{"d_model": 384, "head_dim": 128, "vocab_size": 19645, "norm_place": "pre", "positions": "learned", "parallel_block": false, "init_std_up": 0.0233, "init_std_down": 0.0, "lr_head": 0.0163, "grad_clip": 2.0, "decay_fraction": 0.551, "batch_tokens": 131072, "doc_mask": true, "dataset": "wikipedia_en"}
Each number is 128 + 24 x the weight over its row's rms, rounded and kept within 0 to 255. Layers, rows and columns count from 0. Numbers have three digits each. The size before them is the row's rms in percent of the matrix's.

# layer 8 attention value, 384x384, rms 0.116, rows 241-308, columns 192-287
106:091154137109139153128145125192103138127142130113154091089157105136100111097147119140119143136128144104101115096131114135111164151170113137154126130118159110166159119144146154137123171152117140127129127156176101132115101112132136107183129149120171113140141101118165112146126143172141116118
098:114097144131105163120144133130138129184130109105109152114120116111126069104143116070097147120129142133138112103135170123149127163120130160144138103090128111131118132125108117097162147132110113115140102168144161159158122141117129147152172126165168116098142138107173134108119103073134149173
102:135135116150093097147069120098180115148105120098119157130123122085118128126150172158153148118167125129167118096118129146124130124133185091189127106109120092093141133105150118153086099149135121122130124134153166154116126124136146059114137086100134160087144120117136126097164129124120107122
105:080099137121129166151111104137122111083150146117112140106130135142121114121093096087125122138101074161136142097157095143158148162105137134109116108145127097154124130105102090125116119094134144118141129140126132172153196110124116118125120152091162132117109133152153146149116101145117131175
100:118142108122165108140079119149095137135073127156143160153106110151134150152205119137106102143131169116140159145157131122114111123101114102140131094110116127137084181113120134129110158113134103070114133170066149107125116112155142121173136120116109125096120121124159150137151142117164118117
102:110115132117123095198135101147114121117134143142116184147142136141148148130103164140104108128108133155110149130095147173118099095115139112136144157128111098110128113127135164081113122118113143117135131129088107106140140109147144154099101122133163145132189131081082127144122059137131173076
098:137162082141079047132148120095113141163131170131163166110108100094119109173118130101136134147107119142112142130149143098091141117120130128131129153149124123111174104129089153117139143129145108159104101119071139096136131133103130128129163136092085092108132155140117156145102128118130116110
100:146068124138074138170114103127104120142178186141070125079094119118126150070120125116145125097172159142139151122141143103125167141121088148087148112143108116136120088108161136138172137116153131147146124108136113101176124156142109145140145105111135135114136144139160066135119156150089146131
103:104175116144108077116124132121123154095135155140178064152139166122136143172138112119108122162114113095096139108099141146156089137120098186137128107095127123082115116102123116140075113117127109131104152140117100107155118138153117122139118111084096086114141082129145123149144155139108119082
099:139131095124100125132138095080162128074074114167110136152110130121155108128116140120145115121096159131147088164137114099115133076120181106118117149129136126107141135123112159136139121151136171119127136125100118122110170142134124073158167133171157100122100146128166099109168177149091104120
098:117126127133103126155158148136136129152098164125123121075096154161154137109126142149068124156120118121131090125149132143137204114158113093113104144134102140116113131118130118149104126160095123145146174174181138156146117149097113150127125101115118130105146146156125100135114154127112099173
097:099128098128107137116113115117117151092095150096154148132098109100126049158120151153161149157141108144154107145122136121154090133136099122133122137128099175087149083132114132124080102109110189167127112123094154140139143145129160136111130138131103139144087117119120082113097168105138155138
099:181135147117174140126143163111121167125149113151151116129171185117180167106123185082127098132076143134100113160164124124115097128153150091100125162109125115143107113148130113126114126166106130118111124143135104125145152146144132114104112144140129152104142157165145107116099157141119106179
106:145104190114153075117115129118136143134129118102090108177181154175162143145139108155106143151152109083139142143096132106102112109136141130130124124146100139142099156167158132110171124145134106134122109086131131114103095113133116154127114101147136173110159115155161124107139104092132139178
106:161102111149135111118143128111116112109111152122115129113160085197093128209118109101143148099121107169128130199128147102125175124115145132130130126121104112147123135132128134119133118116151118137089116100141118109142100159158166122130131140107132130125131140062156161123160042176125115079
106:127081168122136083099136108097148112125152138156125116139082104113116140098149114139156070128136162117125115115124138147092127110134072138118112120167104140127119140113095115111114139118130104054126110114075114147141159084171117146112137090109112126152128150118070124121144108139144113138
103:113131153109107137113104094152149135121148119131141158128155138166168110134108188143102145121140100139094070121114156148127124138119126155140115111122129165092133099118085112159180144106163104098120141143060154105108149127169107160132084150100132116166137140161154092119113135101083093128
105:113145114203160139154122140125101125153121122150155133118128158163134105158127108130117153163074127150132169106083124180136120127152143132091163120118121114091163108110123088131123159121130144118172116157118141166148121152155107116112098157112152149134144141116159117117087125151150163153
099:126124136129157145121126137114160131156135094095120128119151140116076112108119118129129144128166154161122073157127103126105164137135163107133136112121148165079107114143133129093155111155127118131121139080141135143115135112159109141133143131147145083127151116130184102166121112129113108146
110:145113077147083146107138121118123107113127132169124118130163154152123121139129105079116096122141131126109114091131114122140156107111101120124128122148101086151135109135158105101122110175135143156118102168088125107121134131151121133113126132101145126167128083139132166146077115177092161141
102:142128166105160116103133132172149123071138147127119095112111165156115179156133131127130104143129117133142106123086151108104126143109111135125100070120146141113151077101141096137120144101136119165149145118104157156087131123077087132131152133138114110138070148139148118076156094176145161168
105:139170135139118149109123132090176154147128100122143150169149113086142142129123158177160138125130098134144103103127113115117133133130161146122122114149134103095111104135125105151069141166100153086124110096129123140099147119179175110130107113132160128127116115114133107111130099093125102118
106:117170155083152156116114170120131089106105124135063146079165150126167118123141167120157083138168119124132105128127107120121129154132111128133161106152106143125121148132138167122124113138107142131153124166113141075163132148167152148106131123147147209147117106139122118095125120163156126157
106:106112099108098171114145138170123107140111135152119093117103100112144106155093051080096146122142137157132112136156128155123147094123133116155121144095137102125118120113152163137145116116123056125109115119076104151115150118109150135169085071128121141133158111135109113154151133116116129125
105:123127139169116085129140139191152134147126146091120163131122113142163151106110140091100127109129127138180107141173114127142127114096115107110130128114081110138156179120153126102100110117082138142060119110084124139165143099108153089153085125111153062121154132106111139146140142122090130103
102:104112141092135145096121100136127089140109135108123126112140145146099103174127156123141146100125112144130112110143128129113135148093117091156112156086106136125111096111098107149112112165178188134110091151177149151142093145093109157112145097134163111130107120105115126090124154141139126113
108:080124121149079120142093154133126148146143114157159163128138114117172103079136095158122167128081160116121111147137112173108107175165134104109137142106110106138108158146082138142148110114111095118106120109132124116157117121145132133135106122128141080105130157135143111128164092116102094096
104:121120068137189113140129162118113146114111083148124168102121088125129134092120119118125147120111097110087140133115102135122082138134148115151103137146142133116138174100142114151134101153141096146112141072118127155089134129138116116119141178118116132131138100126114114112136107130101132107
102:142129134136121114123127115123164089137132139105148151090154149112085075062181067101079150168113091126138112105121175114129148118084116097178105159101134161100088133063153131114146146169177144139148122133174100128126115107126100080122124148113112149126112127145150106113109138137098132092
100:123126131114177133120110106148117117126126129122136134095106145143128104129155109115171112137151143119139116121132149117103095146128094111122183153123089102127155120102112104145173106101140141084132142101119152110156137116104097134165134129131120142114124157111145100158182133145106109148
102:100123143125130114148150157146132114148084153112148112130132140117092173122130104145161121142162088118142145112141100131123149098171120110105171084126142127148092135138125122140106116135125135110164137135088122153093121117147148101145124136161093071098125130122096125140124143136142185178
101:117133114175113086150096155155137134164137124181111125148120137107109087135110157105117179083198163129140145116128118139155098072120147137114134172100122142120175119134125112115146172162115141107071118117140132192126106150148137093127139121117119101129127153124170100151130124096140151122
103:117176140138118107152143111088153099133104117164119123064125113122096081115122165091095118115123148135090104155108141166111146108108151132130150079146137090153144108137136113125136101158117128107129174146077133097141132171115090134162137120112157130118122114129073135134154153140094108161
099:123133148127157142156153113101145140110181111100143138124154129094090059115122140133165137128134120135175165156117149114153145141123178138125104131156129123093083131128120140077126130109093147138142148096125139121156117080086184157125159125126096132087131058150118136119174114147120145110
099:092156119163122116192149123119043107128153133113104108099123121105157073114098114082155150111142153089147143088142160118165157136120154131119133142113089106073107125121102117139132094122121167098156112134173150170113137152134172119090114137076109101096087103109145129131089111139138123107
107:099138144136141108091128148143145165106128138173140130088097153138146137132136117135104149113120160135126129102132092154106124114117149123121132155094140142127118159161143136149098099088116120163155103128091109130148148132130144129162102174096117134144164083121104143139119093123104101138
104:147121122159146147129145107142113103114136125144116081145137118129143136131152107090097114102155113051076148171124171127142130130123105095131100131098193110108126178158071097101126096121146105155115105075152174122125119171146125108155104149153131128141098150140134163132063137132131133137
098:121133131176133164175152135107151111121138163125134139167142125144140141120105119143097106079126154118162159177085111166130159117099130085125054135107084177134115177094126123106130139079098117160118130122123151123111106122165115115096133101136130128119148139065138065133126094099117120181
107:108145167122150112099158062132131103104110168131120192098137179132138121114130114122120134134090141135128130105104174163121164145133108130112126137109133096121122125123161143100127154146115168141109145129084111122186120109145108136114131173107163084075121171156128103137101107153130178159
101:110119175120122093120103095143129125160110163147146132159137124163127100121116135154136107161127150135133127132089086150171150154123148135109117123123138082122076145140098138070122151160124156158109162158107077136133176122131120119123125162108106075135124137140145097087128142130130121142
105:089118100114128106108124119143136139128119121083096148148122093138109131128170143104123121113111123109119108153102064116150157151165150137101130138108095130139161131198140094151123125143107130100146141209116182096097126147131166097146144124158134144159123120119122104158153149131096128145
101:112146128105137152127151133147096131153108139125085129132107152113140120142093094137140152114138175121133152094108151087081104132138100110124094144133146145110080129132113164057140143131144100130163174128115095172151090115112171130098106124108169102179136112135104106132132138122131124111
103:156134114127108091156141164126124132097164113099124125156155113125121165111096126122158125126126161176139101092121177137180113120132111149140106112144117175093104087147140136115122101089116150129146098130121135095107181159135108185107102126109136140170146123132157136145159106160138156140
106:108129140132161088151129131106100169135145185113142165179110154148150129089141118077169102151095161118123117123133114134133083152133131134161111120085132105110116139140125118100141126086125132170158127122141176151091132099142175121099137157146115182164168127150130111095164152110186109141
105:170159068157141155127129126143155132089126103131171121139091095105134104146130142125141132152127168140130090128132112155103177101140145132111153147142125172136191168114107157120110132121124138137141129110140107099190170101137096092139148135120112092139078116132118179119123138130121154115
104:141122088104146121124174127103095163106108095116127128120138142118135098120140131114124105134113140132128074094144132094131113142067155096086132145147104155150133091166161123060099163130148090127129128083139137147152133105127125157121103128126140151120149161126104127091125097092113130176
098:117118111160117112112129094118184117104100163115067134156111135165123163081109087123171129095133132109129151132116130104134137110105170170125129119124092092112132115121157124166100111101139144130141094140107093161083108101139100149129135127128156122145112128124151123081109122113124182106
103:131123138112139146116154094097150144153125135148107133162132132141133162168128144100147114126088143157152071175114139174115121113166136147166085152118144123132129086117138143123115172137116113143139114127133141120126147122136143164120151118145067174155102142120133163174114101152109086151
094:075112141134067129141157130121107103150103132130114137115104135129085122107133140164114105110142152127128112121130088100104148118128122138130142120073108121144107126103145131149143078120144134157074128075127121096135180160138117060148154083119139157133129182107144094156114119141138138136
114:078138124099105170122145172123173100130112121115132141132093134095104143120145159099157171074123142135145105091118095170164069142136165109118107122121158170145126109078130121162153135091098094134097157134128163154117158132147116144118111131134149139109103144136125124149108114119078124153
103:142132128158094141136121126130084130122129142155124115127111180152067086115130129113140145122086143167105088104128138160113174111123144142132083140106119138128107097061110110159116143115126119139103133132114114160133122145129108127155128158131154125163164100091174130103139119133114130114
111:108137152106068148156143161141131142113129186089147140154140112116107099116144115191120119140132142082136146088107106130146122093152157138119127148124143145118141144132120137116184100113116086151168129109097122136098088122144148141152116105150136108117119106151147144117127135133130139161
102:068136116145119133161138149118133137164152167130185147137108122127131147142116115090161146134132133060126134116128105152152130096154128156102137120122082113099140136125105111113129169168119142144091151153139074148135161114109148090156123077139168184144128154104099125125167196173142158150
103:162121122121146117154124146157134150152116127054126139084107120135104134142136132142134087111115129095135147126158139135140132173160139143159113143125100163121113115153110109128095142165124145163114109110152156184118134159108111128125142129132125132103135154138142111144100095176134141115
095:094133129083114099142129120115125147104171162122109146159115146115139139162145157112130119137103080242131129123142112107069125108134113113118172115119116126101124120104100083174149126123108146128131131135148099126155068103141171141129119145120122133111130091142149114132117083083160141178
101:089139123170137137117078115136082158119083149133141099104139141153116144131143151114075110119127139116142124136147143125124162060120141098142096151119040120169154097139119112115148151113100067093163137139142139100086146128149131149152165121110135129107100146154117103122148081151144099112
104:117138101180142107151169107092133147134102149125116110118119106127130135093143134088120139126109143145113120141133155152119136165092130110163137140119133124166142155128151161119084121111151094111142129182109163163138125124081121156148125058101135123123106132155155140122128084101159106101
106:151122158119138146181138126120140111168101193111163095123146173102137149112136199120155096138122134122125106149104155101155143156128142113150117155084142132117104136105140114122136131087146118130112131099130160101089094119101113170120101112152125153148153147134100095127123112172125073129
107:120145154113117110101163100099106126175094144117151127112148133126144126128165117122139103133132125121081141131131093164135161081150123143148099130131093097140069103127142113159087119112142085090106083133100131137131110166119079141158137133113141112156136152155182161134126154125125164142
100:134131147133154117171107140137152142132122142164148131144114098126172130124175100129138111113132112131100142132154105118163070107110123123140088111142164142107150114126118113092152102150135163101157115103153163067172108123093122103131139108113164136111116117129091122141116135130143107155
106:111114123126123087140096110124132149144134143146117113084137119121115116129125123133150156123153137167120126139163143126114120087122116123135119098126100136134130115122157118166149165142147124120098126129080102153109158145134106111119141106088122134157142144113110128140184111132144110138
107:142135146158075156122154100100156169100110135111104129112130112173123169128129100137162164132170126112118111144132105159110120147122135127111137102117141131100125133072116141194095100134127155113108139097099108130125124123130155107144136115153118103166082115177111104129146079110069148128
102:162123134149085110130168101141151103142088127118075122088138077150110152114115147118154121130135125139140135163166088133141124134138083106094109117115074103139143147123180104134145110135131115083132114145076106155115129098156084084132137139083117102122113165153143093095100167117110129139
098:137128122122116125137123113166153108098095135159119138159144124163162117144150069076128116124126099153084141153126118127166113113147179132091147143116095149138125163159106125145100147107135076123168122135148142136204140144151142139138160053146119138122169145150109116135158145097134121145
106:104140114119140127116155139162101122116117113120094148092116128185091162138167188140145134167125122105132120115110073112148152137150154157098110171131132113108134140146160117154144067144140133141084106147082106147132154112110137104111136072111164120107135122116143155134125116157141135165
103:107173131110108097139186126146130121096148133103133120140143108124091142082202108143127117166124133138096135177125108120136119137112111127131119165145157114111131093054065107100102096102120131119144167113114111151119132107143158141112136155084142151135122123173144124117121102149095098064
105:090113141148142135119102115128132149115142141099143141127139146099136098095115160076172084099151151116145111150142082143105112150116165127131153132122154139105197177121164129140129125119126161128117096128084127182138124158128130119088117156143052114118136099169131143098090128109138118151
107:137098127115149149117149097109127089128154122117107116099124140134147138104078156131121138124133098124092164128133160140146088102169144121129148111146114126161093164164089114118136165166141109101137138205146163145086126127131094136166133141133169147167155122136153114135122138103119132099